Weights of a small GPT-style language model, trained from scratch on English Wikipedia: vocabulary 1024.
Each number is 500 + 50 x the weight over its row's rms, rounded and kept within 0 to 999. Layers, rows and columns count from 0. Numbers have three digits each. The size before them is the row's rms in percent of the matrix's.

# layer 2 attention query, 256x224, rms 0.0472, rows 0-57, columns 112-223
084:496421552497524443577513449551463455506586560458538486430504496426433504526540522597556515479568564517436472497440561500470482486461537552479498469427528524530499538468487493541456586457529549466526504481469437439570484383497542547477363606487527535459474487413504606474544593480558449558496467555455507472536529480541432460582417567479
082:460505577549475573542424508529520464572550562487433510523489516469481621421446440520427486456454441478593511511391507479482505392492497529544395552451586515512529459573544470483510571526487544472476454449543490579386608463452529456479509518474519474527395569367521521375513450554459517520545503503491500429554559532561467514581445448525
091:474466483499556622529474500519534472400528528464581528543406527563511597513530593551527509534370385518503555433519586527469458568460441536479511482542436532536465498447547544530395501373534432527498584452469526520565521570504483456476533487496506479445463468542537560528315563573570500467491466546497501607540467577479501430528378411464
096:439495499491499534459568515521540525450520617532456572523605591516470353495372512564507492514611525483539494451433493472537536496555534475539432531467513437490464529569521463466423444507502566484474440590502558472495542453540446452547486531502586470416476455430470435455501456479448454463484514462532463354454518475473460525549422450479
088:515462434554548399568486432539565504516498444512599472470429531426555463508514554418463567455539515485493550498514511570565407366479533559507480547437568479456462581507508445494476531464534508519572518548468475477416633362486481465411491477544528430506539505399489547566571482412455555464491497519506461565511448449497468472458506506489
075:543486488463500461472447451481535487558484418450565481545505442492415463473444491518467577516442499465480559566414483508572488546558496519583561481427520324517543498453457410504442560568522438477568589550403602526497518485511512506497529462449491602480490528419449501499482459456561535463520431553506473470559509415538426493428528543545
090:491501538529525494547548552565547545484524478579542502433499492489538461487419475463556533481533476507465464479529517475525461405430505641485516501436509526473598527437451408549577450504492382463521549636599489432443540434538522442517537418515463479589485551451501512589461503318515486503472544555523474439490517521582523436438535444538
091:480583514471475497462503408452468531501571593498581569443417506476443509464416454447510466544552450513607479578456532453484434531493509579511456497453487453436497440539464515513592522515386470499583457505507477527564486458493565437447600481493502484557469598480497441505521492449459506469515451556570457456484465453438447587485494444491
103:543446521495484445506451506501472569427486483507509436598493525550586543470553574458403484433386542457464433444488482509543543399476498548464471478548485448536575467508463415558496442548567516479436502544489574428413514418516482469431430518494476480491484440539505588524454511496451463553472544514464514611556512572545507372429483500467
090:503505499539542448442580497471543528460525566432561532510525438487418518495537487485555493475636578481513573485456492439521456546548504462502529551548511448493444529563545538459505466488480543546681534458508510560473475556504489594457484495425520481477603505527544416473523587559424525550533455458547474477482474453439535591478403541457
096:523496450396506501446499509582530501512487512467431518558488499476598477567536599449454488465387393464486445423463554503547601426538516457438477472466551419547541482456386484552434461583514522455387485573436559452437508454504448483523518548522475440588497458545397589475411444523466525523497500571492472564513550520505440512448562512466
095:573438487480476604493457493500494576474446477494547489482457538427541507504561545476464467493347603491480527561496455469544544487505498433426507427615457605589587501579436555577502442372467501494545414466424459506516516518511494501489547483544504468474505499436618560508485568524454493524465531429439549493599527553478427505455516489486
103:558521485450475496534464511541525477557505544471386454577514518508570551525431482457488487435350418429492440466497523485552582467454421480488482431477514405501479463437447447534411470592515507447426527541462570504454500435481432455514511511486457553554514510561394583512393402552559537506511503553482438555417514556491498503492606523462
098:476529465539547474505560523438488520536444496526568556407491526520431365462508534484558509494651560533516487553483471504493426578503515557471464549485544403514456479554610430465529527578514552543511549527548519486514432517515509477422532547470559494452513545526511418450546469447343496470484388492569491444477470409499481505420409479523
096:357505522563528476412470458477550460488448561538567495402521419495453430452529514501558486498582488543503543529478530522395434511457474550532551585505536359456438525574551516432517500501494446508447505483545447531515493487486467589490522526424506442458501497446525367485512437476493532528493429479511486474470514399518524556555356495501
095:604559477469527551517495513551499476504535560562411506533497557487550545633426460492514478512489418425459490438496627508490575581386509497466437532464527526524441381418424454580415544559357536416487537515498527563432521400519480455504488525492475571546532513527359501537460484576582556517550436489431480472382521456556478560427597519453
109:501552436562491489536432496509526490558591498597496501372508577517549538518357484455568526495551430465453534517489543590461490479427596591472496515442500441427506451452478405502570532567431575492529563558595558491562514484529538461477555472414505550448502494498450443521535512492512440465541395469497537352367442540500518542468413453481
099:506528560462479501464458546503519571434595453420504464572487439456451571448528472432533526487392430492485557460520452469485579401554438490507536492558506591500609556474438594443525512484433468486529507454422487475549463490436525531532537434551451535457491521474508594544503549521572476503470638478393539403551534678407582462588557459516
084:621534484450473553522487530524448533513598488481433515551484560494556650590533522530548498501375401450518471426503521443540561441478506481469437496569509587474604507462460507604433522571468512445478481524431512522499529400515496515530543510510475566573545486552559576532425549550608439457478543517418559439513540622483496536432599489513
100:466601474512542534503490547500476595510590464480560463467503474423571540485476486476540477469474506512550479489501484428400545428542432451334484521538524497514514535492488503512580433463500476553535486498426530498606514503520487382540591517457534526433531510457538570508601481525519417467442522510487490494484499615379539467470491459479
086:533538459541470540543540497491462511541483459459459568564459578556461512537492580610449490521480587555501426523451550405552445529475509522488469532497537507577571508524545448568448550574520469500488452558542489544367536500510531495498537562502502550565431534554498491486436489529469539446482491508639480542519512405562493605456518542582
079:392511541533482516420474470465475489491476496448563473486504411477489426391552411417466573545572526603529578571476417541488478462584496476512563424514477485518475491594430585340594504492503451557578482385464462429516468603531555557508487504477581432483497479506446446454577502526474598558516509518554445522528477443443472446529410494524
092:533528590463434448484538533553509516470533441499517480554497509505462535520623540437500454462444518415440478485518538442485578515482445486541468561430490558539489524436450498637455521539469476433461453576379513550446510438404479487561539391528414540490562572448575559574453607394525413476451560466450594502554529507557497443529609497482
112:535391450514603450532562556476532484500557523539467542490488550473465403408503465518445477529546548487434421536453520545489480505476537541523438463416473458440491473480524440511570425587542519440442469536611497556487480476554445456497506491504504502499479460461500451486528524445418445411464518497449543439470515493516417480512553504549
106:471488476519573445562555518465522497510429536486487507429473570541487505451467527464462407598486591578499425393517530479493448485490472522410483537456480417535519549486577368475543515499455524488484595522536527422562445454501465420444519581462469551503470554602497484479456360556398476502417560407520470501450483440521541496478490529543
113:489461498546588490563506528556515511536509460479506593506470504507450540443496515601473477437407547520528446508479436454514455433489495486460503471620537514467633614528551516533533471475608431559455414560544514505469540494496481507536506516537485497547485466428650621424431521497495401474420560505435523554581550602461486468501512511515
097:560561475522527485534551525449491505518460515573412513476486541461421549496483516590526412534540537521485488475433544461466519579428482532492490542468486514540498508433507394542530527505378508479552552552576462544530421540530469458576582548468485534476455544500463463568490507529511458418523512425589505426457479455498568546489484473594
114:462600547523506508459499501514529516532418447447543539472481467557429584517500555555492474471426512600581513424489434420474471502473436469448551531589522526558585628539512520498484550432481393561542504545466490454492510566465519529573559550498519517505475582539593553496436502555541491564446527493542487587576548519482574511493475499483
104:548535423468507560573501485496535487507499585603364501411494529470561519636366479588569422560488431492468476526507564485530538556423538476454468541481546474495510451430539451494504514503434607462499591479579501494535428479603440482493486589460456547463500484456405473528486435604512549465530428488551456436413460504487535631439459473528
111:491490580471337527448439471441394551464540498478606400539468518522513441408576532413460543527437618411489553526494515606479487476534559515549488446513510493565522417510527503463443509591553502491527553480459502469434479523404507497354457469496510473507504529616450458557520508419440538494531470517566489542524424489508465419527529478535
108:479486453455560542576521461483486479495445560499415499427523533521560518610401473481556489571477487557502496446567530464575462467513502500442512508500462462494539510559546449438486452465469602495475613440524456406564458452601460527424413608485480546493495455499417519459454341600421565521532481446470438470474490525493551602516447509512
109:499350514525479504570436483505559448482608527564459531402414548503485504506413526586548456454459489405454460555459516563542484458453545537519493509528558542468604517417566482513537480486600527509462476551649506504453483470513462499459417480501424456491453435353506503492432526445516429442507494483493540500497445618462476481522491421525
085:480410473474451425525484526469551540471577438554425513360539532498520517550483564520530497533434396491346407456602424506478506541448582525577540436494505490428467592489525519465507470472506454476415460478522542545589507565436450525478505612420560478511507484573484498480598504457665449464516500454506537422457466515487564540567444498445
084:547503480484532494440477534546442515467371571436440485646572534469370466393617532532489450528543502556598478511441439466488542529533496578481507434480533503470470448588513474495501465512487502522410534533512480409407473555548471481559421580448485402478490400557494463491449531492410486522500520460505511506463465465479499500484418588515
080:492581494455522497452485522591550382473494490502513504383505554501474450458394559450523473569535451492491511511509576550503502583522566504518409472444495363465490498491526499466484453526408465429506497562505506479559493528459502433574568499519450557516555513432488430472435507473496504439516488515525455466501558512460405553479506505515
090:474480528493498384495557579483600479533462576448419499508556491540490483513582523539497450480448501579473470487471510439540549496405480497545545555485538500476498447492499514493440562565495548551419576502457568464495499559469429513544438510508479422569527467580463497511512464514481482509434452525453496482515496424514504414551553565439
084:510549512503481556440464389460525510483566505524514527427419428511616456515415488490423527484529586503510542405494499520381481487570541481507475474498467543537478495622517500478545526502458683514579417586488507517521534428492587535480521468456492476404471543535503520497647409478432497484518476480448514546486491500563445565541439476472
087:472501551496453478530433385505517520504468491588573547535447457488457464506508518468415562521599548493471505540467501472456442467562467505553484584474442510519518443617497478500553492461457559495546494574504472577449490370488568448497504477470543427519465547503481554537606491292482512425457446544539498436516440495498502544542528484447
088:521446502537442396493533527494537542459483469459478524546510512473524505493550496435402530427553538419471477475487511501499467463550504568534513561513537558530410475511450555505505446524548527550555422528529601511374521502459547541459513537533519438478519536437460533554591440474430546425529516519559430444472496458498437568462458473476
078:418454559635577391493477537535462563470517433615456466496481532496438450514460512472481511484591560488471533465499502495417497419604458524499520684405456552450576569534530456529517466440464515470465476544534482428552555536423539467534504433548541477532430443489419485532629447405530460586465510509476540488497482530397587425510512468455
073:517515483521459438455458506461510549499540458465466603615530466511485490572532565477505514420509515462456505471531470462544438488426485525503569404457593499474472543444518494464464551579545606498533469485545449581349465507619523521583471523484488513487604468546524453464497635499451600541520484457517420492467470472454458538478437501559
100:498615546578494506491520440527496447513469456504548531434515420557525496498481415497477494603567532534555519567519573491476489549445544444473471523551431570490444473517511601481522523471451394498513479432479441572544528552461514557498579528512523515489536565497526452549538519558631544429528466583513522470483465475494481543549515516495
096:481542435515501590391506479380495515518509461454448612588535470498457447503535526497532586504517505460452525509419430516517487453616491447528472493543528390436517557592590526485475472529556656539586447480483491570479466584589462479520490501466440493516515488569516420442534571577416624514527455481534431504531513542403483557427436468476
089:443509521477532408534481496519524467514474487608545526435434536522454484473471504483509490486531538483448528580438522542423430456370544541464521513456522386531525480473432430513592547551502437481424514588531464501463511512492551569469510507482462386434446496433508480497477618434408511510461472530532462552473519341567460429463467491563
097:498439483483507580446462476449491583559528525463414527605562495464422451482541488478539547496501489511516549517453386465494478450641492500602539437513503442435530497523608515442520445504613596572578472503541544512420503556594509486432417509499528514537473474575497454459518489513365551529494477449545414496562466563383490598489429486507
087:534543532587453479501449518568562515449557467508507507471484499546594563577440413507480429557547429520525537541511556478491511572451517515461416577492449606561457488461496481542439656557419441493538518492490493551606492430482465466538568521478547610450556521489475509561555576508651462490533443517457541409443525474540562533471612562465
077:525491447412444481487534514490480467445613454467447483513516486483512577492478490421527431464481402467469474447489546549447627455390414575425471565519490435410516437519475520530475420581489543453385458454503526561527561399410436467487516524495421569551569513490422513469519439530570502400518563473471622474422516623526555435514589504439
103:535530466545523530478459478519493529561509600423424570582507514528430517513477465500525545554489404528494496493478467521545443466541497462539486450513503436533531513498573536456407528540520524463501589511524529500403434567553495521454444568475513539633460429605456476445466535539498631513523463474507432520490453507490446603504475516518
097:575567472468513595530461530559514517556518569450388488574543548528543567584399445520488483541423390482545519401560548486506590492439515493485453548522470501537511457456510493573353525553421526458425568515468564500493620390493497436481504520490540597537550489582486573523436442566600522513509492502428537519435554555517579579505576519468
098:419524608473415509412478472446480472455547469459577434511524365444503480432579533396508508530565551553492554520512476462460546496615446495487585506492481521484496486551475622442564446406546462556587417392439494430520435546431533501509443441529436444503512500497479532527605494532399495563469608415543471560568472536434535405483487496471
096:438499617518502584448403443455421486543499494452572549523471475547447503471535550490547584561513558499551524548507443505550424445601536498557551465558473559490565524523620538461519593448580504579613505475452537407492470529451586563454409502495530431560467547528491503533518504461415539535503492497537406577580386467450501482488451451562
087:601450523481498545582593530492523476458445473517430499510491592456485456559530542529458403515411538466487435508507546446581548592450484500511394529423457525507490489484549413568448447547448510470450514567533514514506482369548394446509526488527490546458511521440519571525452467421446397412463534530432560458510543482557488484468611464518
079:439553495576481505479461499473479532478488479448570477425493511531548471449508517476480574537519565588563529548530406501525388479573524508462501469592500508502567543602531550397520553462556489556546534403532418376518487631522522543408445581498567503483419506548482485473542511559447550573516459482575419523549454529418478520467424507547
104:592422448452506459516496497503530452510562587606422475474510499452474482522492435558530412470522425380439485521453568579498576550438510512570467506454521488421393411422439469550554422524462523434462484533554492586527488441540447444563522417491481483468561474402488443552516520474570456407523482504461578452424502503519495491495546467473
099:451523482482516554538504441508470506476426508459517524472520488546604526587417511509518562556472530559534533483583486468546469441518507460405528489587521462515572505591552537420458505429556540559479522422504476399505498509520501554424410617530501544542456463535486549416460382589445589567520478494511417560541465504502533551494430542484
096:541415472489571463513517522553588481462532592575383538400476513464506540599407490551552440434479406468424481487518514450550519500447469513482487562577540498410539519444522509523517457434519519492449529491588527479532456478514405545474481528517430522503502435350510549460402509563507439509502483455417564448491493608488563562483523514452
102:542525479454518436597547515499488512606474458490466493587496521583461472474530533577448430503469600540546436495426510491548501527530512499451467504546543413552510556509561385578555496518573478504489500604537579554470511472482488405498539478489546544447514525550571500493487451500467456466422537504540560623553541403578519504469576560455
109:445499494538561535522489508467451486450447487394524573483497524514518509508505499463492581553469560590522514462581447447560385452533495497473528468542462522492604543593520520399477490502548532565477572451480424369543490516540488594407431595540525488523475462510494536420465438542396545547507503466427424476503490538450545515545451468570